Part of a small language model's weights: MLP 576 SwiGLU, rotary positions.
Each number is 128 + 32 x the weight over its row's rms, rounded and kept within 0 to 255. Layers, rows and columns count from 0. Numbers have three digits each. The size before them is the row's rms in percent of the matrix's.

# layer 3 MLP up, 576x224, rms 0.0808, rows 288-308, columns 0-223
094:127083150097138087190087068120121120157139156145129118135140156116122175053156120148145156162124119123141107156072188168105134157141070135097147143102108143097138082142110162126128131173172161216137117185079117181169097098088129175120167087134155121124190168107153131154121107197129191094169119125136111183119089082190165135135141171137096118153110158164196154130169160102163161114097136144134164128168118123175150134102102097154093165131076137129161159119129131136164085152176145128168108102134144133152094108112151188142161116158089098162088101170132121136151136113130104136102089121122178175205112112156141140073075164149148174103077122022105211111115116092133114151164
102:118137126130138090153121114116084097137161144189107095128110142125077131132158150138152094132158141123120107115104152128179085195186182125156133087166058125170083130143050115134112167177156134117130138126182158163123093150154100066179129136176059117169155122170128100136067158116129169069153125166138152160138145119098128094134174159061133081186109122119167082147080144142126182196128086145122102119141119153132132122075111132077181098135179116145129048151144124102134066122159148078077093174123115157130068152134102134142119139116226079141133116177099078116129075064101104087141116099136140112070178094119130090110132059137128131147137100171097132154103136110120141181138
105:063174114132142095096087122159153142133161189176158124192129216136149152170196136086127151100142161165157119087135117158076124141130109121099142136136135146130128165105155106158094161119211081133129131142151143087143133177146084102119181152146161162110125082049112151122180145104088050141098066156118111202103151112104063089146117073104096112160105148150119150115076080156172116060141130110156183127175129080145123134136098140127105136167164101162094158146199177116109131136076113127201101152122163083154141111104139146060131121148131162134134175130158123096123151152088129104123154115138147072125142151068084151122161074112069092148099119148095123087136128171107138086145
104:100100132132164125110186159114132164170179097132167126053153142112108157106122122055076176139124090169108148125131068178107130086088145106166115156109139159154128171098127156127133102087159160068093131115185130037157080143139129129080127177157115193087191113147121122104149160134067144142106122097103126105156089189107115143151058121123121089151100120094145161097104146192119174156119153115084117176137109167144182172114184140096069136132167140104139195110152172133121111152196127116158096126157116140121115079094073167098147119130149129130088117159110144137119051139160123125116069137119128101092127151190102178148102142116170140163173087125136186092181138137086153069155
109:137103124095164168170118117114146127127103158183089154174103040159155087093158109113165110088134155145117145116144159111075139089164085095145112103116166182125184150115173163085153117153125134114159203115124159146101140176153128145095081081135118137123201041153147114139135088165169109120093095156055139143089119096123119102118129114158145098163145122102122111104075113153120111103160122156087125150144110111089101110137102130102119105173139133112099161142149108109209109123118112152146111157119219129101125155170135073091180119074178133133148118149098039119096176103099133096105123100091104072103142166158110151110123183220167105167143074140148134171095172127166160147208
095:107161191130084098157122082109112097112125161091106106082126143111147099151155119143108082170116139126165162085067066186083139061168093158061154160101201153144117143109123169099124124069151092145171124119148116079054092136115122147105110114176133177112149124141160089081173145108081130098114121107104168179088168112140111116127092110214141159089060091082167132113119135155074127082107142126059126095137150155091154136086086159107155094111151132178116133155135115124141110077097163078125105104118109180076146161144096071118120137096144136109134115098133107156130118147098173096190092099145091101138164174145065110146119088171192126162149090171157088116113111131092131158187
101:174198150105150116100070094099179098117167067125103099166092173156105120144112118142114102137116107144135091101132189120112130194140119075110158121141152098077132109155115190108132154167144086092123127119086167102139170151091089125127102131085110163116116117120159121151115083213167145141086128096111096137197115076059107127109129088107163108114158139064159125077094127046126173136122143104124117116121175129138125104142167128138131160109186128140092099134113183069135162099112126149145117089085117156128091133166121074098131136174069144125066119147179119109158159149120192159129088160106097118167095134120061050082147142080173133167150186160187133117159122166164110157061
117:130111125090145108146153093094079124141127111153167074115100108124106130188072098056086125140149156210154088061095120119154180104120151089094138164112145142142142082139108116134127103111114140121126205073100157114190157142121103156144083180143104164170108156146044117168141098161164140099184107145154109130122224146121081161143131144045163169179101090096148186141068108136135051115140147114142139171159122179121119087116096094148113158125136115175150144152071115073085152150142123130164090108150128136144146118165150084112137107100071127157137082120146145152080103182115126153122055130157120169152114065126120159115098099130124190099114150147146085084101146107108182157123
112:164119074123112096103139048103157092080148074143095132174118062093142087136091164113103124125109146109140090147103117142130105080162144162117125144117134125106087105114103154166075080164122163167076140096116106206150123152132135179160117115094130140102130206102126118102157143105134116112122103106202139156143103131132136116089137126151117163070166040122152047135152113109195143157172168142146112074153111166149106153102221101064151167168086134131139148102114174139165133102176092111089111144173147164111139114095123139064142064152099072150161076127130164090124126123131069129178136128086112138163167178144116211133160106149120104160171097112113106114144157111079138080143
101:164118127146113138074089138142121138109171160089169100117052136133122119151132163105121117093124121069203114183118165084159104131165134188208098130110143093179153089114155144148128133145172125152095099177106141112081119105076111123082118116133056151129122115074185193168182146081026157103158127140112127139165142094157120087125106115155125085131115157098133103098133162124193099110160069150091127093181160128095162140153094118169186128099092127082146138229119170122141129123172167085143142162105123094128194085139062137159131151123132180149114101133113095095130176112121168077110142166160151095130137137126158136167099065070101099150124112099138161166130107132139102142095
096:123099122155093124161185139145136119139133116104142141151109160136122083099110121142096116173152155057181133142035141115120122084110150154074113124151163122125094114118195144083099143114104152103054123069130098171129094179166116137030147159138151110186185125161140119145205080097079116072093140096172211108154130120104073119130077169177135125110150138139160094081139139171103146175104104167098109097114117177113105141184130171130152175152174152146107107103109143188107142108085168058143091159102174150144097109090058087074110141132106077144097142102101175120175094143099130099153123152130146159107129166154149169141150133143080130187107117112136093103155176135125121135160
102:163076182146062136088131087110119082143160104135151174098067088154118122152147150143088162123115093147183148122112145045114127129179149161091122126095147209179142159110127116115113150117122125125128128157224121098111098139142114107110162118152138116114093096128100136198094145111118152089062150119051162130190143098157149191126115149130133172134117144162111145115124093129086127177158091151128129091096097104166062168136130105084143104070144172138094162100194111151144146126188109074142092172139119180122077121145110154146158078087119168104060100130129123145115168146184120135084109117117202133165128087151134059150099118067112159175186084141138081118146090101140135118109
093:123054137110104100149167135112122158090093146121144123140195096156105145113080163088139183162119114118102144137134106088158149106117129120052115122011157102180137112122147164132119143124101147103146157149127151100157185141179147126120061077186152160137135147101106121127097192127070112158169178095136076152146133140150061142165142171172158126103095148142181118137177097224136160115134111130137120215217084143132147171140158111165109074150088123138162128105136113173105105140123132088139144094078130110112135136137072110095053148152090090140093121118126129104152100118180138105084145185136191123134058138173123100095117097150123132162130134093111156136137189141123181103137
105:180156119151172122105126128117087129107120178180121144110068153155179144126068089132084098124104094160093135122127138133128171180140090111123096130097128123167118141084088191153170049147148117130066091126143148094084154152070116122088071109147109165152101139042121090132117096111092166175160134132146117155102118120173117203118132144175176079127126088129055115153158094148103143128129087099153107175101057055107125139150159176108076093122101145193138132156091149189127085174143102117119100189077151086130196140073138120083090147141119131150160128132096134145104152082164046153122164106076143150130154113172145132105077137135143109097076108130129116180123122154088125107106
102:162127118080085079142154101065116149133162119124186142070127143195128161061103099087100130100183130135167109153083129111150150150120141128148107076101113105112133150129221105181150161150084084152169146133151095142146057124137109119062170165132079127123152119149117110053148153106178109143130139087138191137123157120085136107125119160119217158136104150072136129118103077101139126126119123122146103079129120066122117099137121138144087131191093158135129078109166163104098154123140121133102145167168127178148076125124170107189178093096152167135124106128119085186137089133105181128190097089153105169178094091132073090107102133102209137106106104146158126128194076080122166102137
101:102142129150115157110140106148107148083126135069139098165145119128148121103097112141088153179172146151167159110069167165144103178127122110090109079169077125149139153162085157135132119140085114158121100105114124129157078146115115156128140091073137129137128142153080072176106128071167076173111122104202150147175105125157136134100094056136133130113152158083174152129162065172184101081118103095114139114122132142147071085118141152127092201082167136073081062113136168158096138121133059069174083142105160193202117089154124103100177094135182114123113104143152168125131086175115122109153134134128176160094061139108216145146127143128119165096088148131065118110081141166102084138105
096:116164118086112190129155099135099222079164113142177118125114180071079142094157124113141164144165162121114178135162089089207133143082138154109118100054094120121118128156088127152136163082156181092133093158150207137131126113116139140104120173090107128058159089135084170100107152138172194106123094150145099077102134095151073106130122141131160120136162142139121126124138105170116183092144096142157106168094102168106199105139150161115152081166081133171085120115136110134161198091093113109116095136083112131110084157152073131142097122133164100135111065167114076102158181134138121124114105146098141095158137092137098121128170129124104132163163095176043171137128059150107171127194
106:070115098134096126114171137164195118096193149213105107104191185140105127151119078096117159148116097120140083062146113176158073124118114101126075132112144172105134140146119062088161091113125137153201122145093086187116114105142070149090083096142126107090131062105115155134146135154115139085114126159096094131117118126139077073143139183080139105135152140126126106138134088109103066147155178128141072134144067116140130159154089187072116122150109127128137120156113151081113139148121168130159087112092146116059122167181090142094111116166118111099105144118177158159150088128117126073185083155192150186132131213141057121131119086130069133126172134150106153094142139113111096127071
094:049117132159142170070089121111173136148147081170154088106135086117123113086101082153102100071157159071121124085173128101163029106137153175116097125132091118110213149129123104095090170114127159125086128094148160139135119160129131163135166147140118083183099157114113134148143163174094189128119148173106126115061136114189185188092123088126075098131090091111121119132120152159139093159117131073124089106107106087133095128116159115125051168082133184156066137134129145139091098173122111095097109150100155132106163156154085135131133081165141128117127105146184202109153114059190138151151087115185141091103119106151158098129145174086135093123091097158133109176134154112118066152168
101:147023173117154091126136137119107116166142068047094112164184161175199187151143158126139142180149092149151102180103078111151127139118128131116161141146128126146088133116172122108100101134189114099080131106059172081087165118112188131127082122094131099092114155145137087129134074158120114129140120136114137092115175144118146114147120138127125135102115148115157171123164169194129107113146107145130129185127097091049163151162142143148103169138142101119123115119133092147164099140113145175133130175144094136151153081157080062158073130128076089140155105159094129218170146096091193147128091132165146071078121069130127176133187118143144152197072100065127118131153130101121099170102
095:112119108118131134055127141176127179195141117144149160151096178110086100101084118115129099146111160115143183135120139141219148063145156200093098133111162111135147112117171134168157129053140148126104210156081164156133119142109099173153084114112161122195100152128178074115147124094138132106119104168099108157087087186131152163144109122069083119136086142125169168066098099177104127120149130079203135111071122099147143059116187110105081160080128154181128161111125153103119103112124071180120094119104179129128083143129151171107134140157137077141158093116116140106180153145147110090125088142098070137086196163118141100132098131086169191125137132106083115157068123140116116133107
# layer 3 MLP down (transposed), 576x224, rms 0.113, rows 288-308, columns 0-223
098:157159155143144161089161140133179128097090198153120193072161143144109109104057097143128144119117125105110093127139095153155105127124129078130101090207082140121132109151164153107180165108121116141069136148090107126099132173145090118121129176086183157179147139142114120150178119168109150137130093131127142095123128157107121103166144106117121127127132051145105139105138167158150096126192118125139144140174120118144114112112139196181159100075097150096100095163183154057120136123064120149135174138142116132134065116114123164084172134139144165165119146142053069123171117205172120104129047178180052145168147124133048147103076147150165140134090143086108136120091156077200124163117
103:163155127160121088139136088119085085167155119186143100109160142102158130193139128098124127122090095184120148143116158164087159101109146150162127091106120089123157099060113135156137107149129090149143116094142156154146073159113180150125105104171134102108124172188080107142141160136191156104151087090151155120162163146087081137159103162144165140155159076137115105122107093154148147109147184131167175160141111105160098137106125184155083075112205252123086159175065112102071057213093152117137129125166141101083062138093134119141083137142149191124165174133109127097160135137114090084136150131129189178145092142110114115124118178128136089117142077175130145136103126120123135134055
100:136149127154191164146090087149098092118073129153207093077095068069127140083103141164145128097123110117098083146118107080151146124170143060203138084044145125119120139183149132104104095153097117102159119133157103129142116098152101121113103154197147153120142129073164120154105155171117095181086150161107117107077122127129079100145160187126173149110105164152146136136148109113094138195083123071159134123089172141140137136161154114121092141139128105086154156079071098114128095128155115063090177123171111034104079145119178159086166165085168095168163133153145084090141127107127146146087160124158125163109105132091143122112111056155070127179168125084112093143177149118114153155106
101:053090119159062115126113109106168224188207124130110084146147132159094142091182107123052108116124091140100133130161145134103122136165117089185144096142167202149064233110088110161094142088121125100111109146145085180150155168171125155083133123120107115119114176141152127167109155123156125090133165096155127085135102150130177165159157071128114175136130090129173148161133128153085184112120096067100053106122101152148140156096119142143098172127095167114101163144158135160087147120203095118162171135191114178167089141128090119154163120110119118107158155164151112139173119154173141114119102105166095106156102138162093203116124102143131118106121111129116147116139197140144134084094
096:096142168139133167154156117159057137137073101139102186156124157075133139145066135133130117157115115175154141154143186137100120084118098124111113137146153113124101183079098143108081126082177164093162146198173170102073086111166131099117131118136139123170135136114127170165101117123099155081111133105222090093154137226151107158129137129170047167057119153136052158094135115135160170188138140143085139079106090132109112111110099115061106135150165134089118157122153087155138154121109132074119106171141128108123099200146106168128114073113129119085109110125097189201133112162146122097137153141129170099136125119130111073120139088030105133125106155175146124091136133083149109079094
095:133163164077094062143128152112157111170129110086146137152148111207091109160112138108186081114097176127120168142094110190134079110149135154138148132140183154086120120137135091166142019114118147161060155111206109109085164122131081138152153125142109091207115140141170150176111130053092154096127110112128134160140182093148125183174097118135113167142065152108124152124153111125127093080129094130113164129158164133126138083216136129172113117142131115223164110157120129144146178104115136149160098070088110176152174123114167119064115086165132134129138144155131141003137105091135150118160117106147094129140125103125108101091121152167136138141134095142124073149087150153163118132112
101:114124115146215161069028122052114138114153100145086051127128185119139142112110105167119088138099157095134122144196147180184141125097113135088172178110155149084111163110143099130166170161161156105110173128094106151125067124153123188088142132155106125185077105185071081186135121107077109129109135126144093106122155089184144133084128116120114085161152095084150130153087112138127109145126141170185122107083190137110111153161137125153118089097140150133084163139157169126107100186091085149143132076066104104110134164083093108104112135156136098194115110136109096166126150132119112131123099188099115128104094133132096164096131066141088112101106133117098129125135169106094027144154
107:174140112125096160118119177129068126102131130111116159175185081140169085143124170154149144066095130113131096095134113145110105131047126131129176119116176137102139071145125205124152121139126088120142140129131100111127105132165101091139140159171154063153101110139157147105122134082114152136160102117179194113133115138107148212111173151149109131143115097148118185140131167073175127139045076146120167153171102145100122177107177136101146082126161119091146110103144069095128088149166121146156157172128096130153120191151129120153108181150159062177070083188086099090122124046126115133120145068123119110129110187141133097134104135109145157139105177099095196124067163137171126039090
106:117107091146161102151148085119135138119143111102121115089098141109060128117094103147129192100133147163157135156155153139118133168153137100174111187153036116154086173138142086078074166066180112066139097120142102168130087104113113127101144122173119141122090137104134112139146102188151134086135231115078148116115121124148076169142156148099143039105163130152162108070130078081160093132151149124182133110096119147121135149159083103095191142131144139073098119088119173133152112110135127151115049145103093149157136173129143173145091146127144114141131129084149099161140136114129188041098078158098143116136109151161163153110114154084171146078058099151207115123084165130081129185128
100:116134119124168100104122147059164143157070114102090137086109089135134129183109157179117118158188214098155168131089085127155105123098112121159170101126172179167154043167158169103101151096118115175089112116088090144168098130158140114138121068098120143186129178179133148114184142137114046138145093142165142145106161165102057164138136114186069147197100142148083125083099090119177131119077154198091093183148133118163118111125219091163106070145135030112150140155181129112163111132140143128157114131111117145107127121083130151110096141115161124121117125145145128105129103139159156139136112157177067112158092119159126153133112152149080177161125127117107155144113072110123122087111
105:120118192174140140118092122136142113128109100115150030133155149137106098075115142173149157153108127112188112098083151148116080157097123165110174163102123121177080126135134090135079079112173150181149089088064069100134138176124101197119105088168159089098171104112129119139161124120147158095133149142070161111115147019158106123128112148106155125103150042140084125094171153162120167106129143127163129141148053142142139133097125182161110176134121110121115055133085103127123141124119107078143111161142082135050142148081113145166105140105102093145136063149094110128129164116160134131148132125137136156158130163207116209150094187160111167115112103129172089110119167173146079174113
103:163104082106138108144182107113098063173140121160093117114106107129063158135122080151115162088072118132150081123132166077139103148109202123157125144150143144100071142097153129123132073125114124144114127117108151090132120111144101151120145173131135083093076130137128105199124103130105127113068102153110165130137171179211122161095090105110159097079131168071126175105140074086073101127117117118130145182150072164069118183173142153095095143119120137113138164127143199158088100071113146132100089137157163121129121138103148163119182095118093086134124102119104120136153138126101108191160153133152166174174137170093078135061076125093046164176085128097141201142145182070157101131181
099:098172149119102156187136179106121138089172120118109116157143118125152089092161148074106102147107135108148117172116101133101134108136126124138104137164097092149163134153124118103150125146176087090083133152094146131122148111061180135103145149102150124157132168067128107103143030144131173050157068138161157156156136105131168145191132128055094141119132108109127165123116191117190129072096139151096101131096159111163171120127133188113155214149151098079105102185137145144152133151123071191146173143110120082126129107128149149124132158105128128132100115157163124123101094155114154141157143078139062137109099118107093158137178116096148209120163196141022170120092081122075098073066
101:137153093119126131083112124119107156072088113120125111121065185105171072160117117100143097087185063222151081124169192154200162070159080112108092095159108075110144155123125164134198136097207133099154146123099152151115126119099159172104118103147095150138157132125136077127178099105147159122159182119130119109152142150152191126147084127158134115121048122124174136082161110154137196074184112109145107134099110095132118180097174135103104126182124127178142082145128191150099155157103125104174092139101139130104156147099147126113104173165136139105154121166130109170092141123115101124159173090136126044124103098115118152136146112204102141156100127131079112119135121165027132128127
105:121121188077125191089141144139156156184112132156100148071126172109128117131088146112149085099088101107121113125174132125098111133145084132058145165152097152087139115103108136137142063100165080066171171097175109177159140146080119066121137109164170161079115126124167086145164157121135114149141148086134084159119165129148183110119115086099114146087122139102127161097191116177102121051116096109081109200133066118184109158144106145114115071106072170147085136092116144142085179062133112106118149156157112126112136199181107148096089166157150122117129127166094148095096139108100088098185111146128138089129112156083166085093110121126089157121188131148135146141093169192084064075119
096:173130088141122112120098159115099137095077114164146192085113178119162133101166131116123146104104093148140128178116105114107136110126119122138139138201148099108122109140110166080083144134146163098118112113114102126064127139107138132089101086173106102179199174096229194054138106172069173135158118045080115108132099076121076127151118157150174125110112138143114121158141131130118094089112135157080109131132135118145149144065136143116144143116146172206121135040132167148147092155154198099197116131176092105060053138160116164149081087117143172102146132131189125124122140116134206122141105094141065150174129133168097094114092129146110092155122174124144129144159111141107098081159
098:153116178185086097089105158131157126138105121115083156165060108110147080156103107180198156102115128160181162167146170093107107167154158124173150080171124164090106104089150167146138109133131027175125143144139102131074121177126128155177106110101096093160068158133115138214168110117076125048160100101155092169089164118106096108129105100076141100112134144168133127128084198160129149192160139098077175119138147104197152113108139150135150155082181105104080127092145143125141158157146134126141154135107159118141172091130145126089094139073078109140096150080127144181131127123161134138150167109154139101106170194119136140136156136122102163136087117171141065067097083138170114143111
097:125156202195144150137177162139175071182089155148110100112154116126096125135151151157108116094110108082160090043136152115091123125149097098182164152144163137005139112110094165121115142124080088111142115107173161128111080078164135155131177141173091150160130097119148152166103127157178117124155129088124093137087129073137149107125116136081153160146157098177180189123123077149127192132112145093087055100143117110148148140139133158158106122119140149166170094139066082059143132117122107136161172108125122097141150177110072176136072148152153116089113215117098144110155117148114149135124135113127138133217141060165138111157111140087155148135128188101127089106103162164151128111092
099:138127070093064151123143049152123138141150055133113088101165130159139069049064151103135097111115158153133145104190151116124199113124139142167122138145155062126158165132174158137132083129141128166107102112049087104104120113122100189119148117144162104082157126106207067187149094149137149114088120108164135159112137069089102156091143125109163170135134149100126053190087130141139134133070117103173105129107124126205129119111149119117132119129112092232169125152143146151114113155097150158193115192128094131105151150136117169105132097163135120094129152098116094140124159107147133140091082130125151137118195185138177158082160107112090071158159130142149146124098181159181105111135
104:146122088100131116156100137126154189103127160079105133107076144127083120088075110150151152093213106126114107090156143086215185105136100080106148075145162109192122148184126120134124087192138183152117202149120141130084153103133130122092127112142160101098120131129119111122118116158107072176093111037171131169123091145127139140117127054133168103141105196155129120159151106145170163163114143155109141115202145146119118127175135143118161116165114092144130167097118139164167145125156144147193147169125113137163110093115101130163115115090116085145202085158148060111139153150150170182083068164152184069152161120118111128117140146043122146144124160128075118182173109175099094144132
092:130095112084116087154078110110144203167132110177153059150095164115174124084140120089146111141096166127136138130149171162162136135189138149097149095134180096068130080152151107111109083123094096152144114149177099173162136130102153091151094160207105147126131154113145087133150186098128050100168137057102121127116058125159123134121088179102148138130086149135195143116099082053141145124144142083140177096140133139109120096129155127109084153170075140152130102174174132137085173156116067178108165094141146170093137136136150112145128169135127110127192160051090117113128130097134137119067152124111202171124143117174132091112068169119140140183132130125092168198154131100103079090145
# layer 3 MLP gate, 576x224, rms 0.0802, rows 289-309, columns 0-223
099:123092091099141168112155163099120107114104116061196129134125163074112101113104117135122081178134211076115120029103151166110096081089166136099148125118115103137122160170146109100119134186081167115146083198152197177103071092180122047210157159150047170103144115131142122130155159164134127078127139101146147078164117117148101143111133134127139088118120138097122087172118105131123173069151091144127142081158099094159123157101152080180153114114103113182143074163129168142103111094105097129133119120147140118148138122108101053094105140128150141075088066184117128110110127119137156132068093079088161105123120095122073112116090160123083117132095111086169135126148115086148086120131
100:110153143143152131087092135106095168135136166142095137085170198199124120153144145109133113108181131151129161146084131130116144151132136156060170087161066145089131078109104103112133112152092092134093100119119145156052179126070127129168099140149105082116128091144127163095137079087155109080172147116222094093083164071132125134116148151143132116123160141113140149151082177122120126153141139139147113112154129100110133160106114115124188155133125180186101093077189120073132176140135186070146136164120150181113128114181146144125117052103061136129083183184081236102125095133128096132117111100139163126147127168151124070164103104148116176097059164171158168122113092142140122092119
094:139119212115172117094158104082165131093122169113105181143169084129140125083091146080123144100121142061108166082152179151119131170156178132123126115172072102148102085187120133081150133134104090061103133147128139071108171041149160067107122108118155059150046175079112131157075097111132136132112141122125167120109186089113145093145137134083095119162165123117065139107084129186132174063112148082161110136157123055122138124141127146140178066092154166119105161062087114175149101067113149142036137142050172100141161133090177155113084145123144141138122155124153171128148127102108144135094145123125156158166121118106115158144140141144108089114108155123106146099118110127139126144090
105:118103091090064183116125119136116161115194137116139163099055137119130109191170071091155126100102105115083093149130126112131122174147117101168101148139113187138224148169136101100160099145094157107124106126144111105144185147135127164146114147129120161129132116115097125106116156154102117152132096141100184092145118129095076144104184080103097131127130137135066085180179095171164131125144178032127119131102183136144114098149180091121153121151149133127177097086162067165113129091139136159148121114073172114144156170089160133129179090138162145134132200112127133147090180047188140119148145106126112197147179146162163129144054159141125127205113087157097068108139157134110110192126
086:160159200147156128161150173081086128135111112178153142082138107159078152149127182127128110157122062129114119132099109173091119175142155095144093108114097139217161151105070149144107100175117154091145079107142095105091168127193095099150122112140156120127131110147139126140147109081158181083123180109166128154099065185118110098132079147115153115098099159214095134138097151121128176128160171100052156103104131128117144080166153100106159169094137156150130182152124098118088120159150165202121134111075087129129171159129133142119117126116129199086162116137181089078179151054166098156100115077166076112129103088142068121141134114200130124129065125135116115104149162156112086140165
101:188110102118139126152160149111118058096144133153121181118070113109160095100144148168080146147112108135110161139108085155172169163165127128162166142163179143113202159062128162157118160113089177058112077080144123086123134146092148142129134183090160122094094100133118084131164114147124135138099084110193175163178172067073124127117126107146187098111161135131123166123130109145165134150123115116139150140099167162153162178170129137121163114153116145111150071123128126119156150064119129116143094105128091084050119132138059168070124154149137177031190168126089125121177134128174141122137136196172111135145117169084146166158116109118089077119173118111092069116135141147144049173124
110:136203125091143067153125121154158118162169101157105195145138177106114132137192095127143148147137128124183083145150134119131135115167108169087166102096130102176112130136147125091089074146137115112158132174109104110132157118197065129065126141110169120093090145142143166119093114155066150169131136178109114143124094118102083143117110145127130141066104087157105113124096081101158199123108219138129081148145114084147157135117117118159117138135123165158126141126151166176140069115126133145104121144130131138063171115079123077081131083134163137204188138165160104111094099119170176138153087107161178134144192142090162159094179154167115070119117115119025152078162148136063109111065
114:147087082121167126128125141108164136133143135111158153109119141131092132164142155157144094064146130153172106159137141121096119087128114067107180092086131174152117068114130167107140118124084123135146106140115189126115215157140142084123120135101061122142158102112195113150111181101176127123152114133187110147077096146166123095119125117135139050113093177146106149144153107114165141133128129146056126099127091147086133139157117076083122115135108147218118158113139121115113107114224099188147125098147154131133183164201122121122096157098064167142191114130045173182141185145137118213134076122080143126118127153142135187057116174153163152104064121083163126126129118146111086143157
097:107167147060152164127153149120162123109142111171121123138097145170185132113165151119126083157116134139123103125182177108167153092111123102094095073143130076087138217188101133127102125144150058149136166116120133190074098123139125161107115133101124136121171140116124133074095168160131116141122149100163108164116147125072148111077145178112167152153092108162129066153094160146128141066078117116143115142057075208126129168172107155086126135108128158119115117100090080089188147122127114111110075092121139159232090131187219111094080166114092135137169101142079173146121084158115099112119088103131131175146127130119151064110127194105146116084135117143095086150191129143146119153165
100:157190083083079118130156127145116100134175187139131122181116091164136182106144097128077056143126121137096107153129152103128165097125116109122113097149087153114199136170125111101137065126132087109138104132078193146124096143102069089065121158124119098114126150115150075124153084124193119145082120146135136126178117160147077111126102117162145107148087213173164146178154129097146105163102123155125181126139158054167127121153115085102124173131136191110109143070088159107134108130131162151179102120102134130166126118100123070128118117144197138157171148074128136098170058158081111144079077137047120183130103095111109089154144092140112147136128118080151172144020139107147142106150
099:157121105157146160064215143144083158168174154121143170106157086099091106115098119207130126093071152138117128101168135129154106134178158144097179155056112126153128115158081114130135100142125130098175109132157098163122144115098105147119128117113173155136159126149114137171102135146127126130122071140126087103155132144153112129150166173200082168168118109184151135112101084113150134162166120124109113124157179137083071137125175082167153068141102124159127121148142108111131166050079141088168129104194128063083071138099103114125106176128169134133173043060193151135155147114138040070122126140134176166165128154126136108137118126109094178129105122133104170114171057081152161085108
100:106140147124122147100137136141115124057090103069099096183110146144116127102161124090128151183159116151095127090146128126164160116152082094145151143086093117153130120114114108133147156149122127162165121169088136079087084125064116129128143175166132175124116184104123166116134103165113126125147180104170136143130152154178165149113114126113101131157101143129122158127146094099181161170087167099096132106064081087122103141123115213144112196187115144054091126157172130154096075138132083203106125169106100146177094118094153134104094093110126143121056097090140121198115050171119149096143134080169079147109094123140108124127096127198152190124149154132095106104182051122083074039118
101:125171078079139088102159142179117095100120106129128106135141113118135081187128090126116152141125102100111069158122140157146169118167120093176152137112115161131138123121069131087179127152109137069130172088125133114152117092093153102106061032113114121114175164174141100108141159113076180119107079118125158142096119094147083138091120110147118091146155138079086096175140121127110109097105120109168134144172134120136100136135142162155151117119071097117127144111119137103175137130138099126099099050173169151187137175113083097123177151244079143088091124091085180124098154129128075133198176159069107121132097059149106162144084122093168095130102179080127117121093149077068152198115
099:148150076140107120151175114138079045137126135109150091128168121135142093136080081115085120186159100091107093129146087143156160175081145168153165147145166124172142121152168125099089099154100127152151165145112124105064156142155142113134058140071138126138124189144097089137073134095076123143127099173116096099119068148119185149141117124143095190136115115160152073077112092164116183156084162115132155081147117185088121108091143116131126082115102148149205127091155097115169118136135201120181147057141148070163091101122103155145161178150096181161138152049143126145096105085139146105064122186152100096166072091119129137160093144140094151137146130112114069176144094105114098172112
098:082100185099130123096056112081102151126162166136125168127128106088103180179087155140121128087152129128133121147115141093117143096139120177094127169050088127127118109150121046149169162113081095130067168103160150170169159163157161179132120189124167195119119126097135088186192128118126141059115175142188080120115135107186125126084135085127131094124091121089079133107148136106131106198113169127134179117138117130128159112170138132170115101135086119178188170108121175077192160163106096097119127130156131171163144123137118063156175174070176102086096136142085091109109100124161163104108113195107141132114142085149047146135121132062147133131107145130135154134142092094130119170127
095:115137089128154155170083124157092217099124099109111098077134126119130197128179136116186135143118111171123118132117132088196136134112083101150094110105107115164161122169048122108116174085077129174120140132159100126149104109145136115081166113111089123113182140110129152121126146139137081165066141143095131063161070134108142082085137124098133093124123143117117121127151106031168084101155063192135129145123155181102107150104144097142163101164120127152178150142126120110148137087124129085105077156129114118182082141029090135177173111193191169097093081162117084109151137166118097120090137161126140080119100127157140103139038149087145129156188144113149187141157160104116102093146
108:101109045082115131125138143145199136142140146133093120137139165160155084159097111126141168134164126159137089152141074165148133126106142097134154119108122118141157088167092078115161092142133076150138102109141129126058126178091119139099196134180080088139156145185184155123096118136099098091061100103121160139142171110114098106132158169098125082129096082120125177141168097111071136099131131119150062202180168137107173184233122158141124146118089149158153138131112105085172138083184155205158087081097111144096143077112141119140091120116082107166146174108127116137170110161091114074147115148157108147107146182183102144136131140153132139152120162028101077143104148112117073115114
097:104130174189160121110118082140124117124146167083106154111145189097142076182115116153174142146095113070106097172096110138109077200126168116212139140130130100123090071107153146082111185150099116153155152107174133104132163151070176175118134163120145161089100153090106163114101151179124130133097116145127134147098145083166208150136106118160097152167139108148094167081132106126142110150140109157105093134121129157072076153161133152059115106136104181135072119134070172105111131126141131086124162133122105082145119110070151123168121094104139137081144090121161125115078083100145151130074155110201170132103168131154207140080134160119065070169124075130065119059145115144079131145170
106:190151116154113137114159122170112116089125124115074114128086056130150139082085207107053128120093116117127068104120137112173176121130128128131162103173150128098103098123145118094147093102181107131107168132155185123123144156115146147101211183068169171080129117125106157133081052164118103196103108063120107164062124105131085105146140108176144079128075080169111139153110111107124110120101085129096124147153161126167132167153159107114127169144142108155132146139119091158132104118132104131147131098165134165189160133097156134131129149111090098126134140182106103141180127110105074156152079118161180125117131100185196172136197090071159108129114148103010146119157144146116109125193
093:180105120131137125146136152106179108139143077160101160119152092124171126085113148110197140110121093132151159130122192085048135148094126154106115121058150087117110157174099155123151133169164173184110137163109116186099114108149184114128155130184120072179186099123126133113119079113137053060094156146132077132127096131085062134162111137170141138228138119133110094175086166150142102158109226115113143137143154167123181191147102154100082104151189158065213134092125134165125121119149132108127144137086136095170116109113120147154098130135086152117099089088150116185135113169116110119063121081140139134118091154135110112141103131111092141091099086117116148094167118087099137070158
099:090131170116170079165074126118139211082178126150116169126114123101148111137131181166142143144117101118092122135094118138165159135147115131116153134153107139111062114092123168099120167164095160119142159169159109176165149120130157150057096180152197117115103139131180081107178160110108077134165156163118177171114182183101137113134170165160127113101141073103051162066142125097169160134108076141115148110133087163071119163147152166142157156071110083163177152116091118179148112114072177109154140144144132183176146160128116101100132099065126160113169123128197106134139123091157146111126189175166168105123066198168118103129161154186139161116175139146141107184155131165099119123135